Weights of a small GPT-style language model, trained from scratch on English Wikipedia.
Training: a variant of SOAP for these matrices, 332M tokens, 2530 steps.
Each number is 128 + 24 x the weight over its row's rms, rounded and kept within 0 to 255. Layers, rows and columns count from 0. Numbers have three digits each. The size before them is the row's rms in percent of the matrix's.

# layer 8 MLP down (transposed), 1024x384, rms 0.103, rows 215-286, columns 0-63
098:127143165191139110124135126143159138098115137135152082133098165163148136106153147118145102147115149120114146144130149133124117161158168082123127182111101096089122163122112138115106086112122079
104:174172156081142132104116183123139150163155143135137134119113149120174130148155129150093138154099081126152135124141134146104077107107137085133151131130122142132139160111135163139154160122164182
100:180136118084136117102124124125151158150137105151112163151158116090113092129153155107118142124130166135120124143135146100121140116112157117153107126116073107098126084126127164171117118128126162
104:135159170112167126129186097116143119135131145157141118086119157172162167106164137150134101143107157146145127141100172135088123096108130129143134094143164128145112087161129148105158121044121117
097:136125126129139119126167124134116122133192138126113156131093163130133121124088103139152152111168109109159113094083119135128117088157146137141111143121112109138120150088127124094181139127106128
101:138124101112142143117120100128086174138145113131146114125119114164081102150135130154116161116109141164099148148119128156151130103124133103077167119122141134145131143132112126176138119108103120
101:159138107112112184111132084143112156131116096134158136167124146124112119145113157141160123149154127131122142156106157147166094108106124108104112106128110146111136134141148106158128113183162134
100:153180173126108094130149147104148155139198139124149132132115116138107112160150126095136130112104155092156147132084146108135116182125134135151153130092173159084102148087170157108101126079130124
098:152144129150082130133075111117125139148131144079088105096120117158098097114129146182139153147100128110145144173142165150123113138102132089135146129120117128100138166119134057137159137177140110
097:117095096161120145155120112142156138170128100108134072136126106129167135100141106110109113140122131121113119096082149110137113142133137135112123167101155145141133140163153083120172106114097129
099:129117140099103115105150116127121103102121156092159123114090102097076135149102166123167120126106118130119134108105103094142146142126112157129096144148100101153135147093122141124120121127148068
097:132190135094165103139103125141161132141102068124165115084151121154147138107129134139137118145126170134155154135150082098126092137169127105147101123095135126092134146135104122149157141139166115
100:083135138118097176149151113092138124109138154128119146121155178147099120139141164086146148077128131158127120133185104087113147094140112109110140104094161084129110108111116043150100160099120124
101:182169124120126134150122121119137114118092122119065135158093121152116109182150126132136162125141111123145112092135129114148135126127122102132134137077154078138147117133135111147158115124072127
107:167119115132108121128099118088109124140079122130095113084137130128129115149144108122169134087099163141130166124141119093109172136080101160139115144136129103154133175077105149157145147142101081
099:149141132090154125086119135112121150127089069170107110140113129116123145091120108144147137155106101136107112109137121100115063173128189147096131129122114162136130170059143109107110125164123126
097:121075129112139149150063145107093108146155112126153117135114164139150120101119155102128137113073160178138142109139162158107114149133105130129117111141105156109124133164120165127122134139165106
102:153149161138141165127098133128140124121160085140133095135137133125140111117112133125133101102152096108079137134116128089122101074126138105168142099121127156116151137141097137114079139090068162
099:131164128167125142167110149122143125126166149131109100123139122115108096137085093114143130151141119124115149124136087109087129085121128095113127095127144178166165163112152115121112126149088139
101:143149161112076107097135149157117149098148122110164118165157064145121169099115096089126125160126106074131158090107112131132113135095135085144124101131134119121113127127114187108136150166131160
099:143120061169121117135119114155135155123134097134115134168165138162111116079160140129139092128107144178149149177176122159159127144093122124140144159147099134096105119164151149167095130149113131
101:145149124098103130134153136105093123157158166159128189074126173124108116160138120137129111148117144131095133102109146070127154135104131133154113161106108143078180132118122114167091070149143129
101:133057166121133119101131167135118150120109170138184128120132143130131108135083181121132115103116171148108129081114118128089114078061134135151131118098147107129154140155107156142112137103134137
097:153167124111084170143098119121068115134120137101109104124196113138090155149120146136137103133134140131118146080152077148141135134106175095129128092151142146151160158118146136140119087123178154
099:179140125093110106090109153152124139146134136092188114158092111123112116128125159132144136102099160143109118125092120146125134119122119164095127122133158105100124128163182121066131148086114143
100:134098168129151079108134102184131125136087139137165161161113122095112106101142153145112103134168124120116117084129121107128117110102125151146102128186101133111163110104112102164113123138137098
094:176183130116114155106145144127104141141130130117161148147128121108106164143112117085134137095123150097147134151102190082096127137134109120151109157142130147118090094141116118126128113169126134
100:109151129085130136119097175168115128112155106178128114124135099152153163143126090138158090133109155121193107080142097098125124099140130151082151133160110130124153144131138112137135150162150095
101:152130142129095089113107123116121125128177142067155133154152134122120106116122127131162118114087135118092131164107137133083140160139118117122103181141109104122088087134115115129136115126143141
096:142124129145161102129129120121125120120161118127137120115089114106103185096114098096131141145151125164152121140139167127151150157090150134127162087169109136116116158105152135100116103115120155
104:118117175111152125128185135156131120136105124114146104090152103118176136124095145162118112122119138137124148166111117116144095137171133138143139152104158114166138115137148108144107151118122130
109:174144123096102128131152125128141090144151172167120117113094131180164096133130099114113129095166126082131112147122133134118124144098137136136074107131119104111123088141108111113127140125115216
097:116150189149138166081145124120119144158120137135123131122159139136129124101119113134152096140120132135130103117172123121160130174161124177110170111156168163101150105103119132126106119085125157
100:154116146101157125104156168072133105135133099136155092154119112087130116114100150138118133141143162102181117131100151168102122161131119111129131179125112149143105096140109141130171154091159173
100:131121152119132142132133148088133097142102123092141099111105130145107120146107116162109073134143117166088107132081095096087104152146119141090135120158120151131145104113138141109127125108071109
097:149146136102154093138121145103118130117099128124101099107142131111111104079159084119157189132111144129120152139102141104126122142152163086104104134215125169085095127166113152097122129132182101
102:153127130145098153136166115094130080134104093122093129117137123150121154116116153149152158146156125107114114115090140123115104123100118113119091133117131107161141132046118134162153135109176151
098:151108179139187109086113073113123085088110154134210096135132114142130148088093116134133143111127131111174128142113135114131143127118112142096121112091153104111082129113130154110133131154065103
099:129135168148137122141128138137156130102104096125105113086100123131099181147129119127163110124115113129132116160074118100117126133147099058104118089145143109097165104136128157086107126119156124
100:120104119164102106113138149102134124178152140157126090112147130116126108163134150104142128151146172185136120124094119127120172152121148117135157128096150113128091172151128148159128138108109102
094:129133148132155108100118127090123139137124139122113129141133121121129170145134120173134093109145137179130183170147097174165110088117131112127152126157133120136148120142141132078110090098114112
103:170151112103146108111117121132139125157144148153130131134167106143101126095120107121136142127142125147147084156105127115125138127134123118136097131126159135079124103128147171117142138101132118
102:127146133173109148131121130099171172151157125132134144148119134148082130119130175077123114153185132125131121143139117127093159097139121132139128139123094138100149157138084150160130137124142150
100:108112095167101099154089111113121092122175150139124111146108090102133123109123153130142172129110134105126122127084122125117084084158127140159119126135120111118124098156117167137160120129124118
101:140135130152179117094131151123114147174135125119165140117128113092112137146144127101161138085096113145139118118128145100082126126167110131096091164134090122094166101155131176141126138129136144
101:156092116105111145135090147086089110118137094115129122103113139192131115117119144161132144142147128135102130134090117134126126113137145142098112129157136110115141138181132148084103139122106149
100:130146131123134129128141130174099102107115157132139102110128128125147115113151166116126110157142105166144124142132152106142157138128124133152087149137090154124148163119141102120121139131130085
097:136109140135132079159113142146081142161146128128119114139087134127156119148133146141139123147121135132162139137159121158144138169118142157169148126124154123119135097119088129123123130138139147
099:136098149157120133148110153131092107178155142128104111122146109167150165119151142128106163124135177151120104107113119153054175149136121142098160127141125109174114087139133090125143128150108171
104:103095126112138113122142157130092114098097102101107114132108104166110124135110149150121140071054133152127129096134106077151106152087130114131125135117168167150143123156108100114133137105133152
100:122119146100125139127133164154115115151128147124119126105165099143114124124092158170116136118127084128146127083128113151172140158098154085112105135118106085084143143115115165138132145091114129
104:177156167128144132157134133127088142126102152122096127148123096127113153087133161073111111147184129133152111118142138081101116160120105120117114116110187135159124130141123116135097087129109163
103:161084154155150139174156124107147153108150108107119099136136129115098126168146123097169101083118108183127114139140090197132139115100111070101131132154117130136165101140114112137097126100104132
100:113099117083124148161156097127128088152155136104153127155147166114145104127128095129133092120120126083151117110107128113113120140091194133111081155121078129138119129151120074155180081111078171
100:124178157085145122100153090118151109128108141117039105153118148116142134139172157135110139112131107144118103162113082132123112118160103102095146163092117129133105099141143101130137104116086141
098:110156136101139077106148134140101117104137124149107163106133126130119137141119105127141134105115139091164155135094167130104098099145115102121122102081115082133161110146142150179175133105106146
100:149135175112117111146138128082096080135086130134139132144168131125125170120134103112137118176154089153113119160132121137112085113145122150122112100152144105113128129115095158150159151113123148
109:141140127157130156139110153105099115136152139136064128182082097126121120125111163086142144106123129142147122129178134107122098138086152168098137132166075102149107157110108129147125117143130131
098:155126126109140112115168138114112090151095107136110122173095081142121117121146127157170127131087133138175144107147096121139139147132113164130128126123121099080116112116164146085128131135150132
093:135156108118110183114090129110101104108111150169145101090169139126123145135136121117155166118142187173161154122114131122164119147137137155137071168127101165112133141081111164107089167104186126
094:109140071133107101175148143143097136101136140095126099135144158134154170154104104155158111141134082161119109166124160175144180140139128129122128104097146112159140136178105142127152156123135095
099:167106109116120072136123138156101076112154133120122158098148139081172093118164111149137130113131108128104140135141154175148133156156113125114109141187140106120143157119122147140093113111075168
103:135106117127127110091148150090086109120107110119127133128091110148077134152127107171148128155153173102156165131125127113138139088087101154192132115105137090145123154133088104139133114135134111
095:177135079105157138187115151107085079163128103147110119174109157120148169131142120141131148123158105139144105101158116175136129133108130089106164111104155123156095125184114122112101133108150126
096:107126107126096073143161170076076131123121171160128111124155092102088149130104105118122124145151136108128116122145118144177125149104167117084131162123122118144084075148138171135134138137143133
102:141102153132132129123123131096125120058111161124162156105079136157110104137135147134095067164128157118134133148128171123136130147151095099133139151197105125125106140088117118082105120132136149
097:141119132145113139139111131112153103125143135095133202121072134105130123072140132095113137106131156133136123144128138122120130107137140118120120165141092128095097108093124149149122145151130113
104:136120136119105133124119133136117105110154120114078099145129131152131135130124147134127112159158178148149118134141119133149120110140106165172142120141087173120145121097050149116097142119158184
097:082130141130107110097117133098130142141128118154154142119113105146111177110128125139112122128109142106097113061150113133145112146108140143074120173153123142158112103133132112123139161139116127
098:174096093102154163128103133078137139108086102111131075119102100149091108155065162109113157120073141124084162115097147088112124121103144129129084143147115154119118184149146108155105100137177126
098:142150156089144091122137102166136131071121098131087170175105122116107093111079111152147109125143181157128137179146164080117119137192106124123153118117136134142112120109105127109137129148122097
109:136126147133122109063116077124156149109077126153116166102105141126104138098112132114086139127133100122119139115114111133103125158190137130085142131072129138156108154178166156147075137084148174
# layer 8 MLP gate, 1024x384, rms 0.105, rows 216-286, columns 0-63
093:127141161131173086159128099143088114107124092141160118121086132144152146203123146120152095101099143124161141101130091113150132137125146133087141114129106114099125173124130151127177102173113126
095:099095085136117196113094152095098110130124143145152134140153161135134082138159150109085115114104073110095097155100124139135162096187117114129111120145119147125171146121127158103120112157148141
105:108132124135113127142123122116085132146119164121105142127137132119145129114113105130069140143135162160121144133116152098091121109134089144094136155111111131115109163109126173132151133088088143
092:176163115141165094112121115113140138122121095141123160152142107132130156106119145161097085136130151115089158145126112151104112149135131111116129109175139143143115108126107158123127130156121148
097:144158115112138141145121143142170092096124120106168111127133150119124135105084160166129094098115173185131143108133140095129103130072110068078115165121134081094106106091077141109135140119117140
100:141080134136119118116095117122120116166126119135130176122107107095131148110109144131108128151119140161090172156128068136122121126128133101118155096169096118135138120135143088135124123100081133
098:080150139149106123139138163085109104145137110126130154135167147120190155138114117132113136111115124138144132119090124126090128124088180115150121141142144122146122125138141101146143132143113126
098:167135109166085081122099130070168127116126069129098125149157131135130141104152089136089116155062130123115107086140145146150166155112123105157138178132110116106124124144142099145137143147145140
103:111130158131078121136115120094126128101093184158155150099129101129120151139124130175121142141116153155125117136097159119138105145142183103074139168106113158103162148086159104116116128097143109
102:176119117141133098164160128121120098092138129128087129176150143109163157077158122151117101119090128123123159159124123091122129107123109163137120131173152130113130178101121171130108174124100110
106:127109113160168156122173136162129117118162156128146105139138112107124107099183130126159142152120131168135162118119121143166170121153125134096096142095111138077136156113125090194145133120102109
099:126123139123091115093133112067113176128093088091107129115129116156128175170129125120109085144135133108130156162129100111135118097119133110122117146152116139117095147127078117182140163105157128
109:105133109103114131130120169154141156140110167170152090154156082145124088117157117128135141108165131113147112122103133133138129123131114137137117123128131099118103163110081164173163124109143126
106:127157132142090113114110163119119148085106148146163114128107116102124136082137145123157135149174136116148121112164123105166122116108171168172121084101128153134160135162124101104147141167126086
095:136117144122130127093090171142147153099136109091134117160121117131105115115139137145133059120144141156164117102149155099135148154113149128119128171142100113124150206111183110146176126083112163
093:124123109110113100160134152112107138149175135116132134129142148145113131116100161102152137105134182124134105118155130144154116118117116078104111130156133110104124089116173146116113141132131136
109:091139124141149150161129134151142166133143157132113133142145125108121159152138106159135163168132098123135115148116123127086135170093106128119133165143102120105114079155127169152090161102123127
094:117139176189136138106140163109160160147093109131108171150135105113122125120169154142129110114111143167141117123115098123143128140110144168132086149087143136153107147112170129145114149116128119
104:133135152113153108107126121102154141123163153090127120145099108134139146129131144188128120114085174145122142142159124143132111140107168112112127190081133139132161144092127135066144127140109124
095:151133150125131140120143160139168140125147161136086145144117109190138141142144156106103134117130172142124124089138120099084133094131125163139093152145105143119153135184120139135119136126190101
105:105106153150155123090122128114123118097171131064149144074130131129128140111146145142141127099162137150098117132110126127120102095101136126086147157105148120095170127137086128112142121112152117
099:160134162132101099148104146133101098109119158118128121105145118128178158135135131106111144101116160124096136073128097128129124101124131138165091100124116131107091126090132113147113137161107132
090:102129115125147203138123171155139146134128121113132118115126142123103133132098158078115164102152098153123097152124117117129164123179090137113130151085128118120135128089147139102149152110097157
096:101117124102115122123147155123102109123121150120168151122150095142165121142116168124135145128146135134116132113144098102156120119121152143177096085175113110126129146131148129101141161113128151
093:135108155112109124163132142132154110130137143156132164165131097145110129102123121111136120144135075100106115134140103160158172148119128114153150133143176145097133158133119116122148141134151092
094:124095115094108155104148133131113138123092103073136133092148161087133146103129140155143117109116163121114129142173142115142162136186157089125092136108108147141117123124087141130151145135145162
100:103075117098147148112109177125155103126128161155150129124118114128122136123141128096163126126081107128121095122107131142136126159147097143136144128138165143107166131146135109154128124145180126
106:124130110130089131096096133150123124107141147118104169119128094150139112131129123138167081142135138117076147117146147141137147116070124136125129146118114135169107117141131107140173104143113146
098:153108179132132119145109135102116119124131120124087110085103172133114134115162119122129108101160110126113095139101143159104155126123182170115149105133127148147122091078114095110133131140086080
107:139145152135148114141145147138155119135126163103152115160119109098130142135172191143134103134123127110149176133170091143128117112137135158132126115153160127183150129133133091144141147159124119
102:166181115141102152187143143163074131129149090110114136097109106114128146140123120144126123124145112129146134125130128168113117149135116154122152154124127083119128141093112135135092101102102126
091:116101137123104160113122146108133096130157112130163129106150100116099056092146093098133109120121156131148139101117169112129147123130143084144123094126105120097139120126140078104104115092114104
097:132140153113114096134132108128139148126119180131154111134133131118182127120132102114151127141154121155109150136106093176118110114108151137100118141081125085115073163126125143156118115148145062
096:133103146110136174113158106143164102139156144131115121117116127146118173153126122171096132094130131133151155120064119149181136138066115147092119112122126134139115120164145118133120120122115177
099:139134162125170133134138159110122114122123137113165183137143119091142121114140134129154176124153122174122071115148154138132129121116095132152155165131164090110132161135125147134177148128158087
106:142172124150089160147103163095126145124094155162134109095144119136136123124098103126122150136146093125137093139100108118126180125148118120141147116151138118146152099144122141082121167080094145
103:135118154149114161105119160099130169137113089096157123132095171096121132073117144105106148117135148117123076116113142122107097127108136136133145097131177144106170133143133123069161143132111101
101:133152120110129161123113113116165145158121131102102105112133103158113131135120165101168126136097117118138129080114125168092151143082126173127119125112147174138120123153136132150119131136180092
107:141181131123187143113081131118065118136183140150113151103101113148068134146107127165103143124088155140119150140131111102138087106108135156120171121170152144145181161116123124123141155125127131
097:110130153106117126149092168119134170158119158125137168133128127133158139153195117120100073126123144117140119122127134131079116168165143128093146090177137167111157127112123120146143112140172139
100:125099138145148131148147099118149093129099163144126099151172134119137157127130093161084125138133153154119141162147126130118130107135090106114086111107120127158165159174081101172137106138147137
098:108069122089147125133106115150126110084154112168113116153124089109098123134074139136103129147080170103109142172155139096150142138090156164130109114146089111095165123118106156116104140138151115
093:135171121111129130130147114150138094135128150120131156185145137145127104138099098129157093142113095139107186170094121155140148156096106130101092144144108138102122129094117129085108158112131135
103:140183144136101161117155146138132144098135116122106155132125131138140150129154155142127097190153161114207139114080144134098151180114134139147135122133086144123116112125106127130096146133109097
105:076148166144120140126123110107141108096141149182146136118123143115149129129148116137128186115135088107123143137150101102127121113170120142155127120119118137129166097144108125080146109137115163
099:110120109112155152124122065127133108154126127119122098089148152141162166128080130133126121108162140104105124146098141055119130111143107116133148103132114122129103159104160119081130152134125116
096:130141134086148129123140150133142158153103148141171141111133157149156121115083114117122112200142154153150171096169160107122088172079133092127119112139157101151109125145106121103136139101129115
102:120147138151118105146119085126104152138135124101131141144145133128132151167150121099110139132116153145130146135113141099103128159084096129113080168090115155121081098152139128139170152137114141
106:118144103171086110071121122106099117119165144147160121183141107120194164105115149128134157156170156120101124144129144105103143102139153146091136088118103150132128117132107128163124131119087148
096:165123127163131143105111159152119139129111146113139109114148133150110143095106141146122110128085135144107133139127131123120148080161164167092090093111123118117131115173121119110138089135119139
103:143071112126145075089115101133133167154087138110111137140149139108102126138145091129129076150148138120137150101152117141137101142106131124140122181102146117113158100151099099130140068133135152
114:084115131126161089141114110126100162135097145110101110110157095132116168078125099106156088154070187116136120137162127103117080093124122143157076132127114180138114134101153151138130110119156123
100:160153115111092120133135153154114124100106100153133155099148142130156119125167100137109158103131132125094130142119119130151115149132073099155123137122082168111131129141141132121148150136106127
099:147124092109082149180116110116132123143140113182129097128123130110110133177096124121146102113091170138149115134119093162117087136133071124135149138133104098183167095127143118157133114144133140
094:141125176137105151155123174129127161128170097139183129138105125131165114145129143110118141162117129104135115118140152140110134083120103138120186105109111154133102101131128142099138114089142121
099:151129133114124108104149140160161115139100132132114148118121126120123138198156142123109106100129148142106114139165143139148176163093107159142091114160138132178107120125111155103148119151104124
117:156146085126125112123087158184114132114143159116136143150085139119118092130100164136117090157138121126149118102155141125138125117117099118159098119134120134186087080155127097116116109115156145
094:121124142133128133123114113122135109114161142152133129154106086133134141088128157161124089118140154128130118136084093109167133133082122099123168181121123098117131116111165134159114150164136148
091:128123138153136087150142092121149118138150131148134160115119140101133137094143142106127108136113137108126131131152215126132128093122154100091155090116144108154096094135153113102151129142127127
102:096155159139146131090097163168143098138107125168124103117129148124151112116158145127119101140130126102113143122113119127118067154107178098120125141159136129107091155143118148195111134130105114
097:168121124142123119107100119152075141143168110112151122135147140128127130143095097064105134171105146130136118097117161151085082103159119128109143126144116116121082143131176157112138136141132122
092:139144126132110124154108074124089111093168148129108151153137149144107124106120138176122163106136112088165168074111152126156087137127140136109173131138132165120130108146102088098119194157165156
097:141119139133090144099140150103141140132117133109104147101149112150128122152106136163136130117128112076124094122131125129176123161139128113153129156112141119171138162109090119106162168094118123
095:089107141101135116119134105184129113107133135124114181092164108144166139109109146177125137124077143088124123170102147141144097103139077112142149069161148143118098207119124166110116109074093151
096:164144146148080124111162083107126105137124147111140149156122132147101167134116162125167147100090103119124141112115113121129087138170144107132111140118128086152135141102105100118105149085133133
086:128156160144121143156143108158135130144088125134140159110159120124127145069148088154081090139093115135117145121168079158113105162150100169125136111112177142121134134139132110073109117155153090
098:074129130100105147143130127106141121163088131150180141130105148110133120170116112157130086120115120097128122132107152155138083120107113122102110147139110148128116149130078158163134119140104111
093:148159168109128162145169144130106160145132146101145126127122104144084107107127174110140158127127123152173149181111150135104140145129095107154131112119135158116113114111116133117137092143105110
095:131109095118137133078161166100132152106130160129124150077137142102109143132143123090129131094103138134077141142127154139132102139094134105135093159105110119151126126162134124147090157159140120
105:128151115197110097143089137132116114126105109150108182109165083126150129124111150140113149104153123154157119153164113088159132117160163120098074148158128179123113121166139139167139139109127132
106:169153109146174124119148105097149137120112145183150116103123141108124119133089143170156097109182153180167135160122125119138110095166103143141184094122145136122109136142152127153075131149152143
# layer 8 MLP up, 1024x384, rms 0.108, rows 216-286, columns 0-63
097:144133104067137113086107148134096112137155142145087135130133142131104144144147138145184083154113084126147148157184110152122127139138163125102118168150146130070137125137120107145141139108171132
094:129153115135112135136106125097123080139115158106151147146157123124140105152193101126125116208147115130092093136048134129122130121136107099130161133107184094118163138133107135095131126135137145
103:110078145134147135112113188134139139103142131152100151080148147161109110145166142117155159161144099117172067133131147089160112097071117106117110102122133110148145109152158132102129132121157112
092:096095127146116145124152156141128155126131111116101128123120115136144143119095131078144127093144096136125077134148120165166152082160119121143114118127142116154131089109128110123168140140107120
101:126124098110147110143123108103098136166116105113088116153129141173121104133111161096149123129137165110116127149114142179160158114075135107126113121073109118158155166117167102146125111128139106
096:127121079109070123126151182171140160155139133144125120119137143102113148179157138133162109161124114121119126121111154123131202110115131142165120165113140147112118148119193120121151149147162112
100:146143154146139119142137156101109114129133148110113146135111063097130103138119150143146134117156107088133161081058158110151135148128130115119160194118137157111123133127151113150125182149113071
098:125122068138074108113090147083117125219101159103100122116165141111147124136134132124138128139109122120108107114080119129124136147113142102092106136100091160080101164159198141124062099095151161
102:126129105082161160150127123182107142107103157154140094158135118153101126131145144106118117157096145140120111148162105159153147144102151088185148108169135126130164146124149085131141130187105095
102:137155081136102135149162111146136098120159137129100124146124126128122162115140154092135089146126131114122130199110136119176148149144099138140112152098130136109141107079151128169140132162075104
100:142164158100170107129106091119150127097128091113143106092092075119102115142145096161124121133184127096092118151088172098140132082157138132171176132161135097123111138120151128105132134165095117
098:141122123128137107169118133151129139097123136185177093119132179144132130168103161132128145114147131145162153144145173125131117131145155164094125123105130113120103134163122133178114177113119111
106:117119127096127123153115139111160112076155157139128155128134092100170124104151117125162129095154121138110136137150093133162125127127115144137124199090088137097092137107104155152136116168115134
109:153127138081092160101099134127104163150111118174133134099120170141116116128139109146122162172137145079155135121120084107132199134090088138131112083100168158120174112138144108110093150120091125
095:128130120146120121117075148126150138096135175103170139123109108129148127135118102096136097137119148120174124165118128114140088137119142145139127119113122157130153121164162119099103098137143108
091:156070152151142108090119143128146126144112153144095107175146115123168114153127132139126142120122161118136153205164109160128135122135169141125100139090059136119165133137140161122133114088148083
108:075142158116136113126080144126124127150148135142124137124137112113157102080121122140119148160122101141131120114104114139153153156118115107163124164147110105094130093170127121129108122087134112
099:156145086116118107145085164153127124102134135080122120142172148129060111101135157097137118152101116116156166120138158129091126122146138148127138104141138151156092152141157158137111098113137136
100:133138129158129137109168091129120143109171135146116103124157119147166140134116154088078158073155115107138130118136152118121119126156074136136142109113097124112167121118166094133128133102101135
095:151102133091050107133170096126114093130170152138110122146170109106137148144139117152113109084110112124145128088154190123121116127140131136106136122168141129088117115120179134132077137150151077
107:105145121168147104118131142134113151136175129186140086083115088124090124152118162145109097135155133154110131153118126138156121109139126157112148146121116185071146125120106116152144122116103116
109:128151110100128098120126149151134067163142149149118122144174128134162130108115138135140118152142140134096106130147114116134117147148148152141130126164108124124146127067139145141138123155106128
095:121120151080148109107163142110161124107130141126139151102145116113158143101110131114087104083137096121095156106151173152134130134101090112096106172150117136103116111117129136115133125121104101
102:173121138169155118121132152138122138107146143127126080130117098105129127149168173147138189139096123159131090153167123143144126156158102171114134148160115102137156154132141138120098166089156113
092:144137104094130132050164148134120143129134154148133100132113145128091147150128125146147129132114117137112125130113131168147133177090133147126118134043144132132098123140150164119127136173125138
096:137123101149130120146160119146158171160143180132149106092103165120137140165160131182103135130113098085105118136156152112122109093105130089088093167168146124136088148112128111117093146148146140
094:128149113140125158098115140151134116093110064130150152082085142117127130156149090127126099192147128160114127117100142108115136133080137116147116138187143163119142133084134164136124145099182153
099:116115158148104111108137112134131083086122119132139105123121159118128149085082136145116176175131118135144094133110147111152130098152142147091101145073134095140156127112106140125154128102123116
096:164124098116118164112151075124150124117105115106080151160134103162117148111140102145101084112082110082150119140134121150108114159123137091144105133152149109144102159121120156114116111151160162
103:184079152126160096152115147118086160163133145110135105061134104144112103153128116164160108110107151203153102138173121123173113134105145120114137126104107067138143108155110128149159136131143091
106:126091133116121131131159139136122130155112126163108100137131132157142121123146120115122133089152148156153159130111082118111106175129114105159098155158123124142129090177183109114137090128094173
096:128137110115146137121133116119115169122121140132101134140100139132146126168134167146112150117158126131101092094136119103139136122149142093156124162202140159184144140105067146128169101133123125
098:153131114127120143112143139129112120124154111084137117140073154094154101131134155136076109111140136119117171138097153165126154082128100103121130157146112146138100137108113185147152146124139153
097:114118106178109141130117098120125092117100161111165135149095140106145127128178101091121118126121142115155162085121172127101098086142155140117097101103118143110104114159128146104120129123134153
100:113133156112115103099146144137116100160118147108131148085105135163157159107175163167138160149098143110116083150179110120152109159131108081154165136106079137151118140118147127096104093167169107
106:137099107128088105137130158103108091107147128097133129188116147126147131109106145100155133078145110149136089154134145147127141117111142107070129144147128134085130136117170142122126131141143091
098:112148110124161130119152104136094158117162097131107091130131137120117114145133147132117152112081094150131123130121139133122150161153082129130142164186130148124127144108123154134147102115149110
105:128121172173093146118100120127130168145107136112103133166126124145111141057144146127103118142138165130139126130127098139094125139129127130118096152126086115118100147106171168156161148120101107
111:174084134113120135151131085101131131134114103111109108134140118139148163102126144160132098127181141137131104146123166197164125134124111149149106125105127155133111122141143133146111119154154118
097:129176151135140150100157109140162107093121162149157163152151131077118138137111138155165126157138162117144133122068120149137127176130114145117143119101087120126099145125094107103129127095119157
098:098163156123130118154075097126109117132109108131132132160138119195133141137158142114150132117152134096112132110165132136104140153141124134110102137107132105106144098082105142137119068095113166
102:106188115069151119147158136140165108130133088125106138115122117135127136123108085112152161122148112125144159143143146150118166094129125131124117104138144151133150077140092132148094122141113119
100:148138102136150139121153113166117158078135145127156094109129125107157155117104151123105134084090126104129156092135163118118165140116104130147091101114128153079147185090173135135102139121110125
106:111167110143089127125106140105131106122146110133114124115148125117133051123137148128087123126063150132135142148160127117125116115116136170167158099153142105135158121166129123137117141155125122
104:120172137133128137138095138151149143166089097102188088169106088147089124129106101149166152158144128129072122123152149150120134115106145109131122124153121101099154121116087096137098117123106145
094:098121107131124125139136147155100116123103118105153130142129123100110141124157113160087131136111105118129120161141128159150142131097135118117083172111152121140146098134091160143109110141141115
093:127121120126139111128111119138140093161147094143125162164138136144147137156135164173144157129094159107156128125113101150100122130180123144127087088120137098093103119147114090096118132134092146
105:106075107119168121111124092132146106119182168155125145144116153139127109113083133131162079148105137089112145100138168119176165132111080152133177161168107088161143173134140123154170129101120151
109:114119114105083139166090121111141104107106118112135126112104125127143133109140141160132133126103124113122168090130093116127150138112092092127142133103106134126133131104144148133167142143117166
100:082120142145126108154122150145117136117129118123152150125091109142144120101102103168096084146137120116118081140133134134164132114123106117131151093066082145103138146100128131150057143093145156
104:140095146113151117082129112115096153151071136105129104116116122100091125119166124137142090125167141143165134138108088136088090161078137132108100121122131139134144120135116127111122127150119129
117:141119146154132106109099110116120136113134096155132128136128149134123091102112141093105114089139110118116134150089128153143144121101087142192131127136125092120103112137099135086130116113083130
101:107109122120133095165116102149133110123110127135072163110077104137135155131104101123121134161139138130125136144082135128143180114114075158128110130125117151113107156165102150143091147106142114
109:103137143112113168119157138136171152057125150105089144089071101142136117100117167117145123122141131124130094134095175166135164162130134148107115086080145153121114177152172145105114121127134144
094:102128110132200150135074162192177132154119108113167126115116115085116179119138137144091102136126122131111144153117133132159139145142127102122144152138158099078153146118080139161148121133122141
100:135110138137107114154142111108101143120102135106149098139139132138107117099125100120132120106123107141122104109108116115094098105150115107163140123112147133119134113124113116129118091129143144
113:125121116138148112141113141122124119124158157113154121157088127109102100130156154104115084115106100146094117101134121063128107106087086140143128107156156135143142110175143114104126121122126134
103:112112154125107155137081119098145144141162125147141124098099112106142143123139130125113106114128144150119093129142107099116126146161134156144109103145107109190157108101077172148105149120127092
090:082115154093136108156117084172110175144119123113089096136123120143163138119101127126075114198145120131120143125164072102156145164104089126179179130128093114146172159148144160215120126156145131
095:118127092157095133139153136102113127157114143128151139121139088103141176120125135080155174140163103120120129136104130116199128149161097153087138128151097100088152133164145123129138124118127140
098:138100099135122133130152115107096123139170136115191094128148112116129117133109099101122121153130184147156154133133125109104154074153141138121152128138128104142110114116154135173142102181134119
091:138162131111145124074153148112118117171132094135124125117181152145097134132111120162144133161140160139170139188130102125117152106126168122161172135135112116108093104116120131127087080116158114
089:104116114136178121174090113106076128077115107111149114109127140121143138103147106139115157122127160098137115112106142148128115146127157127106134109144161132105137129122133130137107109143118113
097:089125134125126094141108094149150131143141150149171117100091158113133154152128150110133080120125097118113124114114144164129135131118081115152134121154127155124148130126098137097144082145129122
101:141147157104123142115128141137104114142110150135136153074132101105160098124201116143089093163152138121156109133115123105118124159135113156137144149164121115098118093093133140090150121142110144
089:150130117108118123174158157124157082117155131109116101122138146109111148139106126128127160121196147115152145130102167113131170114116137131134124164103151149130118110077129135149166154149076156
099:121154115090117127108135075166140110132184107115056121130127099106133139151109145119125119154163149130143090149112155139136106123147121169164158072140087149148129120125117136127135127117101147
095:097116122151128155120125131102158136160151173126135141126099102105151108111176124102102169142087085102156130160116080148133107131109120129134121107111130113125147106163126161153094146145107111
099:108121159165145155136140117151103156116085132150147142165093119173123114110115162126122122155177117114128111063172126140154140151113139134130129128135176115120125117064139164126140128104109150
110:122174110172154169178164141147119121108178137127139128075150077130106096137124151125108121076125103089136126140190127083126141153124135119132122165130144167108158115106139098179135120104133110
108:114122138153107123123123107122079177135104124125136106106149166120131117122118142146119123125124122117144161138101124139107081153137115138109120120114142146125108139141136117164055147129117099